{
  "n_layer": 14,
  "d_model": 576,
  "n_head": 9,
  "n_kv_head": 1,
  "head_dim": 64,
  "d_mlp": 2880,
  "vocab_size": 8192,
  "activation": "gelu",
  "norm": "layernorm",
  "norm_place": "pre",
  "norm_eps": 1e-06,
  "positions": "rope",
  "rope_base": 10000.0,
  "rope_fraction": 1.0,
  "qk_norm": false,
  "attn_scale": 0.125,
  "bias": "none",
  "tie_embeddings": true,
  "parallel_block": true,
  "extras": ["capped logits"],
  "init": "normal",
  "init_std_qkv": 0.0247,
  "init_std_o": 0.00466,
  "init_std_up": 0.0247,
  "init_std_down": 0.00209,
  "optimizer": "adamw",
  "lr": 0.000915,
  "lr_mult_o": 0.89,
  "beta1": 0.95,
  "beta2": 0.98,
  "lr_head": 0.0117,
  "warmup_steps": 450,
  "schedule": "wsd",
  "decay_fraction": 0.584,
  "decay_shape": "pow",
  "final_lr_fraction": 0.0,
  "batch_tokens": 131072,
  "seq_len": 512,
  "doc_mask": false,
  "train_tokens": 903400000,
  "steps": 6893,
  "dataset": "wikipedia_en"
}
Each number is 50 + 15 x the weight over its row's rms, rounded and kept within 0 to 99. Layers, rows and columns count from 0. The size before them is the row's rms in percent of the matrix's.

# q: layer 4 attention query, 576x576, rms 0.045, rows 11-20,75-84,139-148,203-212,267-276,330-340,394-404,458-468,522-532, columns 512-575
# k: layer 4 attention key, 64x576, rms 0.036, rows 10-20, columns 512-575
q330 097:62 58 31 25 57 65 55 43 76 37 66 45 31 48 68 65 50 20 50 58 54 54 70 59 64 49 28 45 29 53 27 51 56 56 59 47 64 58 33 47 34 38 34 35 33 59 31 55 65 47 40 77 48 32 34 58 70 38 54 56 59 54 51 47
q394 098:56 53 43 29 46 49 37 47 77 42 43 21 41 35 50 57 58 67 59 58 59 52 59 35 40 55 42 42 51 58 53 65 54 37 56 81 59 52 29 38 49 29 51 22 29 62 47 36 35 67 44 82 67 51 55 31 57 44 74 58 48 50 60 47
q458 086:62 30 23 60 57 52 63 47 46 24 62 56 52 43 43 73 39 70 67 64 39 47 39 69 52 57 41 35 47 59 29 56 71 56 51 43 52 66 48 63 43 74 39 56 42 48 47 58 74 49 73 44 41 34 44 49 86 73 10 58 41 66 49 37
q522 097:30 52 72 19 81 57 45 58 65 45 59 59 45 57 37 62 56 58 60 49 50 59 46 79 54 43 68 55 34 77 18 47 66 47 48 23 59 29 64 56 41 49 61 73 60 51 62 36 39 59 41 20 41 49 46 60 68 45 51 34 36 58 44 51
k10 095:62 41 50 57 58 43 33 57 38 47 47 36 48 63 69 31 65 18 55 89 58 66 61 63 48 48 43 67 34 47 71 51 45 46 49 65 69 40 36 59 75 63 51 72 47 36 56 67 45 63 13 38 26 61 34 42 83 67 58 42 25 43 74 13
q11 091:68 64 48 67 61 55 48 77 57 71 59 17 53 61 67 38 55 55 56 37 44 52 72 18 33 19 45 16 53 45 49 61 39 46 53 61 56 55 42 55 39 50 13 32 43 54 43 47 18 47 35 33 51 50 88 48 22 48 61 58 32 48 48 48
q75 101:54 82 62 58 68 71 59 42 67 68 64 41 46 32 47 25 28 53 26 32 50 52 37 47 41 69 24 51 47 40 63 55 48 48 24 84 48 56 46 61 51 62 19 41 53 61 50 66 53 26 15 59 44 49 75 76 36 97 40 79 40 76 88 55
q139 090:64 46 80 58 44 52 31 68 68 24 55 63 64 52 41 49 50 63 50 44 72 50 39 71 36 65 57 41 33 38 57 46 24 54 52 57 62 67 54 29 63 70 29 52 40 74 34 24 30 60 44 63 69 55 52 20 68 71 52 60 57 18 47 71
q203 091:37 40 34 63 52 84 48 70 43 51 46 61 46 63 44 39 44 70 66 50 46 44 38 36 37 48 52 17 68 68 37 59 34 51 51 47 74 29 58 67 54 68 60 28 58 32 60 39 13 37 30 60 85 26 08 48 38 57 45 32 49 42 51 36
q267 104:68 60 63 58 24 81 25 68 61 64 55 50 56 50 41 49 48 33 62 17 36 42 40 53 58 49 34 47 49 62 45 38 52 50 39 52 49 49 38 16 40 42 37 48 33 44 50 61 62 29 47 61 61 54 60 44 47 59 28 69 47 36 62 57
q331 086:85 48 55 49 49 34 37 37 53 69 75 26 46 38 39 39 56 55 43 45 52 53 52 62 55 48 44 36 59 30 65 25 64 68 71 63 31 59 63 53 33 56 55 76 55 54 42 61 51 29 72 52 65 65 42 61 16 44 69 61 48 42 49 39
q395 113:43 59 58 63 59 72 71 41 67 62 52 17 47 57 41 61 29 34 99 49 44 78 52 54 37 47 52 61 41 62 30 52 77 44 47 39 31 43 37 32 58 65 48 37 53 41 58 73 09 51 49 71 34 69 36 56 53 55 35 67 44 71 27 65
q459 099:47 55 29 61 60 47 43 57 44 63 30 60 48 57 55 26 26 57 48 78 59 45 47 50 51 50 30 38 28 52 20 52 64 46 60 62 72 56 34 67 63 48 16 40 30 71 55 62 32 40 35 74 27 54 44 60 60 51 83 52 49 73 66 34
q523 103:51 33 37 41 40 72 61 67 42 72 39 37 40 12 47 47 50 57 56 42 52 42 52 52 39 50 21 49 72 38 40 41 74 48 19 43 40 52 27 30 41 67 41 57 53 45 41 60 56 45 35 60 58 57 51 67 58 62 24 59 31 39 67 59
k11 098:71 46 19 49 52 52 39 39 61 40 54 58 31 53 18 30 52 33 25 50 60 56 40 56 62 61 31 57 58 51 71 42 18 39 64 44 49 58 40 56 33 60 43 46 58 36 41 83 45 51 61 35 63 49 46 47 48 40 66 41 55 53 54 22
q12 085:60 50 35 39 42 73 44 38 05 43 24 60 53 25 24 58 56 45 20 37 63 05 30 51 41 54 27 64 42 35 60 52 47 40 22 48 62 60 28 42 59 62 57 55 40 58 54 48 60 47 42 55 38 72 59 34 48 54 31 52 45 55 60 53
q76 103:61 39 62 45 50 56 40 50 31 32 60 81 25 44 41 46 23 48 38 44 52 32 38 56 41 59 67 41 39 54 71 41 44 71 29 61 46 51 33 36 46 85 63 54 37 55 63 51 45 52 41 36 67 65 42 22 64 45 53 59 56 48 39 57
q140 088:85 51 52 56 31 43 80 49 41 60 31 62 27 54 36 62 67 55 58 47 61 27 42 43 43 57 30 59 57 53 44 29 50 38 48 56 45 48 64 26 60 64 67 71 43 43 80 75 45 37 60 37 72 51 69 41 53 51 37 36 48 45 43 74
q204 083:48 24 19 45 47 71 39 57 58 35 40 73 35 53 43 64 46 42 25 14 50 40 39 53 45 91 37 47 48 43 61 39 34 66 42 48 54 72 66 48 44 57 57 69 45 42 41 60 48 47 58 44 57 67 63 20 38 67 29 58 35 55 57 52
q268 104:35 44 61 52 41 42 59 52 52 37 48 50 71 64 46 88 49 81 32 51 32 34 47 27 65 47 23 38 49 40 45 35 27 62 49 51 61 64 57 12 62 36 56 76 38 82 62 69 63 38 45 52 68 59 56 30 30 78 51 27 41 34 14 73
q332 096:45 33 69 67 40 28 68 46 39 39 42 62 50 76 31 59 52 59 60 50 48 49 24 44 51 52 75 48 64 39 59 49 35 49 56 40 61 50 16 33 82 63 56 71 55 12 55 54 69 56 45 26 40 63 60 47 36 64 33 51 21 68 56 47
q396 136:44 24 57 53 49 38 36 27 21 65 33 85 57 40 52 63 71 83 54 27 35 26 48 64 53 55 49 50 61 28 73 26 55 74 49 31 77 64 59 66 47 54 62 63 72 40 54 37 42 29 36 16 57 40 67 36 30 47 46 44 52 71 48 70
q460 103:72 37 39 65 59 29 55 38 36 47 24 79 64 51 46 40 53 65 49 31 28 31 32 34 52 10 41 25 42 26 63 48 25 46 62 38 57 53 53 60 45 37 75 46 71 44 33 61 20 46 66 45 53 74 73 41 46 53 20 55 71 58 34 68
q524 090:56 35 36 46 74 52 38 57 35 37 40 73 47 33 42 65 56 20 56 57 43 54 54 60 55 37 55 39 22 39 80 59 44 72 18 35 49 80 61 42 51 65 42 81 54 23 54 49 32 53 54 59 45 54 61 42 57 60 31 45 55 66 54 38
k12 080:25 40 56 76 44 44 60 47 42 44 24 40 56 32 39 36 65 88 48 25 60 05 34 34 79 67 48 51 59 36 52 37 32 62 52 43 35 35 59 59 59 75 48 62 60 13 47 61 57 38 68 52 69 62 47 59 62 61 34 29 63 45 51 44
q13 096:65 43 25 53 59 51 54 24 62 74 37 52 35 43 31 29 67 29 59 59 54 51 49 40 34 53 31 73 48 32 48 48 59 50 49 58 41 47 47 42 80 27 68 46 51 44 67 82 28 71 62 59 56 37 11 69 64 42 78 41 32 67 69 48
q77 102:49 50 21 53 30 25 23 47 44 63 54 39 49 40 34 60 81 47 31 45 56 67 47 68 22 74 23 75 27 40 39 42 49 59 31 49 58 67 53 31 46 66 61 72 58 58 32 52 38 56 46 54 62 67 34 61 62 49 53 37 44 64 51 67
q141 087:33 43 63 33 42 37 57 59 45 62 44 58 46 80 37 54 38 34 61 55 38 41 51 47 47 37 61 98 43 45 58 67 39 68 54 63 50 40 62 35 66 44 45 45 51 46 37 55 54 55 45 53 37 47 64 63 54 58 59 17 68 47 66 50
q205 092:78 52 28 41 45 50 42 13 56 54 43 53 39 33 57 74 60 35 64 54 70 46 39 57 52 54 58 63 42 29 59 35 42 94 27 52 32 68 70 65 77 71 46 44 77 44 54 49 72 52 43 35 57 84 29 69 45 51 22 62 36 40 44 46
q269 105:43 25 47 62 37 27 45 65 59 45 52 68 33 40 60 25 38 43 56 27 67 60 54 68 71 77 65 57 58 62 61 48 27 45 23 45 50 44 70 56 26 55 72 58 50 42 59 52 56 53 55 73 52 40 16 47 70 50 45 39 76 57 38 20
q333 100:65 42 54 30 32 09 71 58 25 72 53 54 55 25 69 39 65 82 47 37 63 43 61 53 35 41 58 49 76 40 45 37 47 44 47 66 49 36 55 60 69 62 69 41 65 05 42 41 55 63 49 43 83 76 43 60 33 79 65 55 60 51 40 51
q397 134:75 47 26 63 67 49 64 47 25 30 57 65 51 43 43 42 20 32 54 67 58 56 16 56 55 64 55 43 39 43 60 41 59 52 43 33 69 71 32 71 42 69 50 35 65 24 53 74 79 23 68 49 38 79 48 70 72 40 44 49 49 49 35 56
q461 101:58 34 46 84 69 70 20 67 61 41 39 47 23 41 47 42 85 26 46 61 37 36 53 60 58 46 34 62 52 60 58 36 39 48 28 48 75 37 66 60 75 39 60 56 46 50 46 43 42 47 26 43 47 28 40 82 36 73 52 40 24 67 43 35
q525 105:43 61 67 53 54 55 62 32 52 54 58 20 67 44 51 47 49 65 44 42 57 42 50 47 09 77 22 63 88 41 33 61 43 32 56 44 48 36 46 75 64 39 37 49 39 54 37 67 43 40 53 50 97 58 29 59 54 59 48 70 64 56 66 18
k13 103:40 77 60 50 56 26 64 38 60 42 41 26 75 45 64 61 39 63 29 67 43 54 39 38 43 60 30 42 54 42 69 35 75 36 50 39 54 52 51 52 49 77 41 60 37 50 60 57 19 44 44 56 66 21 57 51 53 57 57 27 99 39 68 44
q14 084:38 22 58 68 58 10 43 70 76 43 68 43 29 60 35 70 39 60 50 50 58 54 34 45 67 54 79 75 46 63 61 57 63 39 60 28 39 45 44 67 18 18 57 55 41 33 54 43 62 38 60 73 48 60 47 70 45 33 35 52 40 46 61 44
q78 096:27 50 55 44 49 54 13 29 46 50 32 64 07 75 36 50 56 46 81 36 72 43 43 55 42 66 48 64 29 36 63 45 59 49 57 49 50 66 49 58 50 42 48 32 69 45 23 20 36 38 46 52 68 40 55 55 45 44 53 54 65 33 42 52
q142 088:54 41 43 57 72 45 52 42 78 49 36 12 74 57 29 38 45 50 63 48 61 59 42 61 51 25 40 46 56 62 40 49 59 27 62 43 63 33 47 60 41 36 62 29 46 79 47 48 48 54 44 47 45 69 33 55 63 51 33 59 32 56 50 52
q206 080:38 63 36 66 58 35 56 42 48 32 56 47 36 53 33 36 52 44 57 24 67 59 58 53 50 28 36 68 46 67 61 37 60 46 22 58 48 60 54 53 50 20 54 65 50 43 43 32 93 44 60 66 52 47 56 43 61 53 72 45 70 72 48 35
q270 094:71 44 61 46 97 51 58 34 58 43 52 48 25 61 44 36 40 45 66 48 54 56 69 75 37 40 46 77 45 28 57 51 53 22 44 20 41 69 45 53 37 07 38 41 41 22 27 57 51 64 51 37 20 31 58 37 64 37 35 37 53 68 62 32
q334 082:27 82 57 29 66 45 62 04 52 63 65 37 71 40 50 88 45 59 46 45 53 61 29 54 67 59 42 71 40 39 43 51 50 49 41 73 47 56 35 78 47 66 44 39 70 71 14 63 55 61 30 72 55 29 51 32 86 26 63 66 82 34 51 40
q398 111:72 50 61 50 46 63 39 48 50 55 45 55 33 40 38 50 20 65 34 60 47 36 56 31 47 76 43 55 57 69 38 52 59 59 39 46 62 48 32 34 52 19 37 66 39 60 31 55 37 55 68 40 61 47 33 51 42 44 59 72 64 47 64 65
q462 097:41 35 53 69 66 36 59 38 44 29 45 62 17 48 21 36 51 38 52 59 75 48 68 76 37 70 49 56 46 46 60 56 51 55 22 49 59 25 49 67 29 51 58 53 58 50 46 46 92 46 50 57 54 19 51 45 37 34 36 50 41 41 42 16
q526 087:30 56 52 34 38 33 46 32 38 40 55 25 21 44 68 39 53 56 83 37 41 60 41 35 63 40 76 58 41 23 54 49 55 31 41 59 52 30 41 70 35 56 44 53 54 59 44 63 43 64 56 57 40 41 61 39 48 44 47 45 86 25 45 40
k14 110:30 51 42 31 53 77 57 48 63 60 71 20 42 52 86 48 28 56 13 63 21 70 76 61 61 53 71 30 43 62 36 61 30 16 63 47 43 47 38 43 63 43 54 62 77 65 55 38 51 67 58 66 32 42 41 48 62 56 70 53 30 39 54 23
q15 089:61 50 40 46 50 68 71 54 31 42 51 38 80 54 76 24 45 64 41 68 43 57 57 72 41 18 52 48 58 62 54 36 41 55 63 83 64 39 65 54 47 45 45 56 59 47 59 52 43 36 10 62 72 50 57 77 35 58 34 18 35 39 59 48
q79 098:71 63 37 64 57 32 62 59 40 61 43 65 47 37 62 46 51 48 29 41 67 49 18 66 85 54 39 54 28 64 46 57 64 51 62 81 50 35 40 67 79 53 42 45 75 40 49 53 51 47 55 22 48 53 60 65 34 59 62 63 31 69 64 47
q143 095:40 61 40 58 37 54 38 63 13 47 40 65 38 67 50 37 69 67 51 63 71 58 75 31 51 38 53 58 41 40 44 39 29 39 79 54 63 36 61 54 53 27 19 49 58 24 39 20 37 58 58 56 37 48 36 39 75 28 56 60 53 45 50 60
q207 092:63 68 49 72 27 51 42 74 45 48 57 42 54 50 40 33 51 54 71 39 58 52 55 39 56 31 46 53 50 56 87 61 61 49 30 42 56 22 45 42 61 78 47 53 28 22 44 42 47 02 44 30 59 44 60 37 61 40 63 49 76 26 60 51
q271 107:59 59 20 52 49 24 59 71 46 61 41 57 57 38 47 54 58 61 62 47 44 45 64 64 63 30 43 16 53 53 50 35 45 42 82 60 66 48 40 36 46 38 36 54 55 55 50 34 54 65 38 24 59 39 48 78 20 66 34 39 78 64 67 27
q335 084:69 22 25 36 52 24 56 34 58 56 64 35 57 13 65 30 52 41 46 46 57 48 50 58 51 45 48 37 39 45 74 33 30 64 50 72 59 42 03 52 45 59 52 44 40 24 53 44 24 43 40 55 73 71 62 42 74 75 74 36 48 56 38 68
q399 120:51 52 55 50 34 23 67 60 39 60 61 49 61 43 63 34 57 43 45 55 67 49 61 51 60 77 40 41 40 47 74 68 51 83 55 47 37 65 26 40 37 73 72 47 86 36 48 18 43 48 39 79 62 47 55 50 52 43 45 26 35 45 60 44
q463 105:43 43 54 61 39 44 57 42 45 42 50 21 62 53 36 39 45 66 23 70 47 41 65 63 49 19 48 31 40 35 52 46 40 49 72 62 83 51 62 68 51 59 56 66 29 66 69 30 28 30 42 45 41 51 64 84 48 44 51 44 43 57 43 70
q527 108:45 46 23 38 56 36 86 51 51 69 52 47 56 09 58 46 33 54 94 57 70 45 40 40 67 46 69 72 72 29 58 47 78 36 48 66 71 39 68 31 35 77 51 97 32 55 61 21 49 31 66 59 54 56 38 50 25 53 56 52 58 54 56 54
k15 093:70 46 41 55 64 57 42 43 72 60 70 69 71 55 83 35 64 53 75 43 43 31 74 40 78 56 08 48 43 46 38 44 25 55 57 48 52 23 60 46 74 59 40 41 15 52 40 34 39 57 38 67 55 57 48 63 48 34 54 28 55 59 16 33
q16 095:64 48 53 52 50 15 71 36 37 47 62 38 40 33 40 51 80 48 38 34 62 43 66 62 47 57 54 49 12 78 56 66 25 40 27 49 19 65 29 38 43 45 54 45 44 45 63 68 58 71 48 49 50 83 53 31 60 53 38 62 51 33 66 62
q80 107:31 49 63 57 63 72 37 48 42 76 51 56 53 50 71 53 24 41 68 68 20 35 68 53 60 80 56 57 48 53 20 50 42 41 22 66 29 38 83 37 58 50 39 26 52 46 48 43 71 67 59 59 60 46 43 36 63 49 76 44 40 52 59 67
q144 092:66 54 74 47 69 52 43 47 32 42 67 63 31 20 56 66 77 41 30 51 35 48 61 47 58 45 34 50 34 55 54 66 59 44 69 27 32 50 65 33 64 38 60 63 58 38 31 68 50 58 50 70 35 45 64 64 36 70 31 58 39 50 70 44
q208 104:44 24 18 51 60 43 84 42 55 41 61 41 47 66 39 30 35 36 26 41 64 43 39 40 49 46 54 59 33 36 58 32 17 57 56 33 65 41 86 17 45 35 54 67 55 40 49 57 86 43 36 78 34 63 80 54 51 16 51 61 31 58 70 27
q272 106:51 39 57 48 56 75 46 60 52 74 35 35 75 45 72 69 75 39 36 27 44 57 47 73 61 47 37 37 56 40 30 62 33 39 30 27 28 55 66 35 30 48 31 26 39 69 34 62 63 55 60 46 60 47 55 41 53 38 31 62 56 43 56 71
q336 094:41 37 47 50 68 61 36 59 47 35 58 60 64 55 45 58 45 25 74 69 17 58 42 70 45 80 61 51 28 51 54 44 26 40 47 44 45 80 33 58 37 63 52 44 46 61 66 46 68 55 46 61 32 67 24 40 45 49 47 31 69 54 55 72
q400 114:26 51 48 37 73 58 53 42 50 47 37 44 55 29 53 46 55 52 37 46 36 59 47 72 38 41 43 55 35 64 53 55 58 71 50 60 39 68 67 51 32 47 61 52 31 35 43 52 67 37 46 85 51 57 47 47 60 32 29 48 72 68 60 28
q464 103:62 38 53 47 57 47 73 57 38 56 65 39 29 62 57 32 61 48 21 37 42 34 64 55 55 70 61 21 37 42 39 57 53 47 55 39 47 62 48 22 23 32 57 52 42 53 50 67 65 49 54 46 50 59 44 29 53 30 48 42 34 52 56 52
q528 111:51 78 35 50 68 67 46 63 52 43 53 42 42 41 54 43 38 22 35 39 56 54 51 59 57 37 30 67 25 66 56 46 62 58 49 71 23 56 46 56 40 48 31 52 26 68 49 76 54 57 38 42 51 53 55 41 43 48 37 59 38 29 77 68
k16 099:76 32 47 26 53 37 28 55 68 49 42 42 58 66 60 56 31 60 45 44 47 81 68 77 52 55 54 54 40 41 58 64 69 71 55 53 68 61 51 51 36 40 58 42 40 60 40 70 50 71 63 23 85 67 19 40 35 58 25 48 78 51 34 57
q17 096:55 58 37 38 47 75 55 65 67 40 30 74 60 61 62 66 22 59 79 50 54 64 59 39 44 13 71 66 60 44 47 41 26 73 44 26 44 45 52 76 42 60 57 10 67 36 53 36 42 47 99 35 43 49 48 60 58 37 63 47 61 75 61 48
q81 101:75 60 29 45 41 92 61 31 43 51 48 29 39 46 37 56 61 56 49 62 68 51 30 66 45 25 53 65 46 70 41 37 50 44 67 32 68 45 38 63 51 49 44 43 54 38 51 40 21 68 53 24 46 48 98 52 99 61 36 43 61 42 44 61
q145 083:49 59 55 37 76 22 36 50 57 54 48 32 64 27 47 32 50 48 35 64 85 55 33 57 47 42 43 53 45 48 35 46 63 30 29 29 22 52 51 78 40 57 51 33 46 47 39 24 51 39 80 56 47 41 52 66 72 34 55 69 31 36 68 45
q209 101:45 85 63 72 27 67 36 64 37 59 64 60 47 68 42 58 26 56 54 59 37 52 40 80 45 39 28 52 80 80 43 57 63 23 27 29 65 38 43 62 56 86 25 53 29 33 39 36 31 44 53 36 30 68 38 54 59 44 57 53 72 57 40 30
q273 108:62 53 48 32 40 34 29 31 50 63 56 38 41 37 40 69 73 48 68 78 63 65 42 72 63 56 53 76 53 48 60 34 60 42 38 57 16 58 57 55 39 83 42 50 27 45 23 46 39 44 44 53 64 51 62 58 97 70 25 56 32 36 64 40
q337 089:65 76 54 38 57 53 34 48 69 39 53 47 32 35 45 50 72 59 57 48 54 50 40 37 48 67 30 42 29 71 71 58 41 64 34 58 46 59 54 60 46 55 50 58 53 67 30 27 47 32 43 44 52 35 64 54 90 47 42 71 59 33 54 60
q401 117:76 44 49 27 44 64 65 27 54 68 55 55 65 76 48 55 33 53 75 54 52 48 47 52 51 42 48 48 69 33 05 20 51 30 43 44 27 61 52 54 71 70 43 42 39 50 49 67 40 46 59 35 43 65 71 99 65 32 74 72 45 34 47 64
q465 104:66 29 47 38 64 60 50 47 40 60 58 55 66 51 35 45 33 56 91 76 44 56 54 54 39 66 80 66 74 67 55 47 58 38 59 51 49 40 28 68 55 91 54 37 59 36 71 49 38 54 46 65 33 45 30 55 51 42 54 58 26 46 45 38
q529 100:31 56 65 46 54 76 44 53 52 67 67 60 57 73 74 75 34 60 52 40 49 47 39 52 13 86 63 65 38 59 48 49 35 33 67 27 50 45 30 66 41 58 57 53 48 46 63 23 40 43 50 50 22 72 49 74 57 59 36 49 47 50 30 34
k17 093:21 27 70 60 45 26 71 52 66 43 51 33 38 45 81 43 45 51 57 44 81 58 48 48 48 74 36 56 51 59 70 54 37 52 68 65 28 56 39 49 39 42 60 41 90 49 51 72 36 54 66 48 45 51 46 37 40 51 43 53 31 64 54 54
q18 080:88 51 42 45 53 54 44 45 38 33 48 78 69 41 55 56 61 42 57 45 63 65 42 33 37 59 81 42 33 32 33 61 38 33 61 70 43 70 37 30 45 67 41 37 44 47 43 43 38 48 63 74 61 15 78 55 37 56 43 35 35 62 24 50
q82 094:55 51 48 30 67 77 42 55 35 60 55 53 40 69 36 23 39 57 66 37 67 47 49 36 63 37 59 57 17 44 64 29 39 15 48 67 58 36 61 46 66 68 34 30 49 62 56 51 53 33 70 71 77 55 75 67 19 39 46 66 15 59 62 41
q146 082:40 55 19 75 43 43 59 49 56 31 46 35 47 45 28 44 56 55 45 31 57 50 55 49 37 45 40 44 68 43 57 42 40 42 36 63 50 39 62 30 30 61 41 34 33 79 49 31 58 46 54 46 72 43 34 60 67 72 34 15 52 38 66 59
q210 083:77 50 29 30 68 46 31 67 69 38 49 50 45 44 53 23 52 46 36 56 71 51 53 28 59 62 46 60 50 50 51 61 40 21 48 48 42 42 54 42 36 75 31 34 41 34 40 40 63 21 68 66 64 38 72 29 51 50 70 58 58 57 38 41
q274 097:43 58 22 32 68 45 67 71 26 43 43 44 41 36 25 33 56 33 40 55 58 55 72 46 60 41 52 33 58 42 39 33 26 27 40 19 53 44 42 34 68 78 22 42 49 57 20 76 77 45 60 33 60 31 60 53 63 48 30 62 60 43 62 69
q338 087:55 58 51 37 58 66 31 78 30 46 54 62 46 54 28 33 30 50 33 43 33 47 72 41 36 55 41 33 42 62 56 50 47 46 59 52 55 59 20 49 22 48 51 85 33 78 42 55 52 62 28 38 48 33 49 38 75 12 53 46 65 45 52 62
q402 106:51 41 80 69 44 94 63 34 76 47 17 33 54 62 53 29 34 46 47 48 59 57 54 35 33 49 63 57 62 53 46 67 43 53 41 61 52 47 35 58 19 35 67 48 52 40 57 52 20 54 74 69 67 41 73 69 37 29 44 59 57 85 41 52
q466 091:50 23 58 49 46 68 41 40 61 33 50 38 66 50 52 81 39 44 51 52 21 55 60 52 39 58 45 50 38 39 35 37 27 59 49 45 45 67 61 60 26 60 25 60 38 53 48 53 61 37 34 69 45 60 60 49 59 65 34 50 56 41 35 71
q530 092:62 61 28 15 52 80 29 32 55 57 32 50 34 67 56 37 42 38 46 32 65 65 50 71 56 39 69 54 31 36 34 51 24 58 77 60 28 57 49 54 20 92 18 70 56 31 24 56 47 46 57 51 55 16 51 74 69 22 61 17 57 49 58 80
k18 117:39 56 67 17 47 63 49 34 60 55 81 45 31 56 64 57 36 27 56 41 57 85 79 76 47 54 70 43 38 58 69 77 87 17 47 74 62 32 29 49 72 56 39 33 60 37 54 40 37 77 47 24 44 51 22 34 68 62 62 55 60 42 34 40
q19 078:39 54 61 29 76 63 60 70 58 77 47 31 61 23 64 42 39 54 47 54 83 43 95 32 69 53 38 36 62 61 48 73 49 70 35 27 33 24 79 53 61 10 57 60 72 76 59 40 31 51 66 48 59 48 29 54 29 22 38 25 32 56 47 51
q83 080:32 84 47 15 55 85 67 47 51 52 59 64 76 31 43 50 24 44 50 45 68 30 69 40 59 43 62 55 50 68 40 57 36 67 71 50 61 52 89 75 65 52 33 56 63 39 44 45 59 33 77 59 34 29 49 78 44 55 15 89 61 48 70 54
q147 077:27 56 44 44 45 48 82 56 52 46 68 79 44 40 54 45 47 45 53 48 55 42 67 54 63 24 58 64 52 67 58 71 60 35 85 53 57 39 45 67 74 10 44 60 71 47 57 52 57 62 52 52 61 67 45 51 40 63 46 41 68 33 73 37
q211 079:32 59 46 37 61 46 64 43 78 59 42 37 63 38 72 44 44 45 46 51 65 59 65 22 76 34 72 63 64 72 28 71 33 41 63 34 61 02 61 68 41 39 34 27 81 41 30 64 34 32 41 78 42 27 56 57 40 14 37 14 61 61 67 45
q275 090:36 52 68 49 42 99 40 55 44 42 54 45 62 50 47 63 32 53 70 49 64 43 52 39 62 27 84 31 21 35 36 23 23 46 68 65 36 48 63 64 38 61 36 55 55 45 31 40 51 28 79 70 46 43 43 45 48 57 73 58 61 20 69 60
q339 080:62 52 49 40 46 35 51 50 38 46 71 35 72 63 81 33 46 39 42 70 60 55 38 70 32 46 70 44 46 54 48 41 76 44 31 50 59 48 21 35 50 47 48 41 31 69 45 28 63 19 63 57 57 45 40 51 48 45 70 39 66 39 41 35
q403 098:23 44 44 34 58 34 40 54 74 89 64 21 51 31 49 55 55 40 65 70 47 57 98 45 41 45 48 57 39 74 37 71 49 34 74 34 73 31 83 41 46 55 23 16 46 47 36 34 54 53 61 52 33 55 35 65 58 76 26 44 38 63 49 56
q467 097:37 65 38 49 65 50 00 73 43 47 75 52 44 53 45 36 19 41 46 57 72 53 62 65 57 74 57 26 28 55 18 58 35 74 46 47 47 48 39 42 32 53 50 34 65 41 82 50 63 40 66 68 47 48 48 40 73 25 15 54 56 43 60 63
q531 075:46 77 38 55 75 49 45 51 53 29 53 48 54 70 44 50 70 67 62 45 50 38 52 55 68 49 69 75 81 60 47 43 57 68 25 67 42 69 39 58 44 38 45 32 68 45 66 46 69 49 44 64 47 43 49 31 54 40 46 34 66 47 54 71
k19 213:56 28 55 75 58 39 48 61 36 41 37 68 60 58 32 56 61 86 33 07 58 00 24 61 28 84 55 77 52 36 66 21 29 60 43 50 45 71 44 41 45 41 75 57 48 41 42 55 43 39 52 41 84 71 55 24 38 60 40 37 50 56 42 47
q20 106:34 60 89 47 40 41 62 43 74 67 66 33 64 31 50 22 49 55 52 65 68 70 69 30 81 31 45 33 68 63 28 72 62 50 91 70 35 40 79 76 54 37 32 33 61 42 32 29 50 62 59 67 34 14 38 59 43 34 54 42 53 31 73 51
q84 111:47 48 62 50 56 42 35 61 63 79 69 46 47 34 63 38 47 36 36 76 48 61 81 42 60 23 18 33 51 41 31 76 60 32 47 50 50 31 62 67 75 61 36 27 46 74 37 18 44 73 53 64 10 27 55 50 57 48 48 44 56 11 58 33
q148 098:45 61 70 36 40 29 54 55 77 68 64 44 20 30 39 61 51 41 70 66 69 60 62 58 60 21 57 39 36 73 45 52 85 55 47 42 67 30 51 57 40 47 45 28 43 32 40 33 57 59 59 56 45 20 39 62 82 06 40 50 70 48 57 26
q212 109:55 51 69 38 25 55 64 40 66 70 68 48 42 17 64 17 45 37 70 72 62 72 56 53 77 27 48 34 57 65 55 89 65 26 58 54 60 50 31 75 62 52 35 40 50 52 38 45 54 62 49 56 47 35 34 66 59 34 36 34 44 30 76 22
q276 114:72 30 22 35 62 44 58 55 68 50 49 52 53 47 50 38 26 13 56 56 65 75 55 69 77 57 59 46 34 48 63 59 69 27 51 56 71 59 36 57 40 21 23 51 68 36 76 40 56 59 47 63 37 42 53 67 74 41 26 56 31 19 74 24
q340 109:78 69 38 06 42 70 40 47 70 44 60 46 69 47 46 46 58 36 31 71 63 60 66 45 72 27 33 47 39 50 38 61 62 38 63 75 38 22 67 71 41 65 41 38 18 58 49 40 66 74 72 59 60 36 53 48 80 34 41 59 56 32 61 54
q404 173:45 68 45 37 43 42 49 35 81 55 66 39 39 40 57 49 48 27 53 76 59 78 70 49 73 35 46 33 50 64 52 56 44 17 78 54 56 37 44 73 59 61 32 32 41 47 43 33 60 60 41 68 43 33 24 61 80 46 64 63 55 23 70 31
q468 118:61 58 46 32 59 53 44 46 68 47 70 37 42 22 59 09 43 38 64 69 55 66 61 47 73 32 52 42 50 70 47 52 75 24 36 73 68 32 27 57 65 75 36 38 37 61 32 52 45 54 42 51 44 43 42 73 41 23 37 29 24 21 68 30
q532 094:29 42 52 40 76 42 37 55 52 65 50 39 46 30 33 36 62 46 57 52 45 64 54 49 70 24 43 35 58 65 51 69 58 28 87 29 51 43 55 82 65 54 34 39 55 27 39 31 54 71 66 19 35 26 44 76 42 52 52 55 55 38 58 82
k20 072:63 48 44 55 76 76 54 50 25 51 32 58 59 66 46 52 47 53 55 61 25 35 16 62 26 50 42 69 52 57 67 29 60 88 51 55 65 83 57 61 58 44 67 71 35 53 48 64 51 56 34 25 54 51 93 29 50 60 67 35 35 52 63 67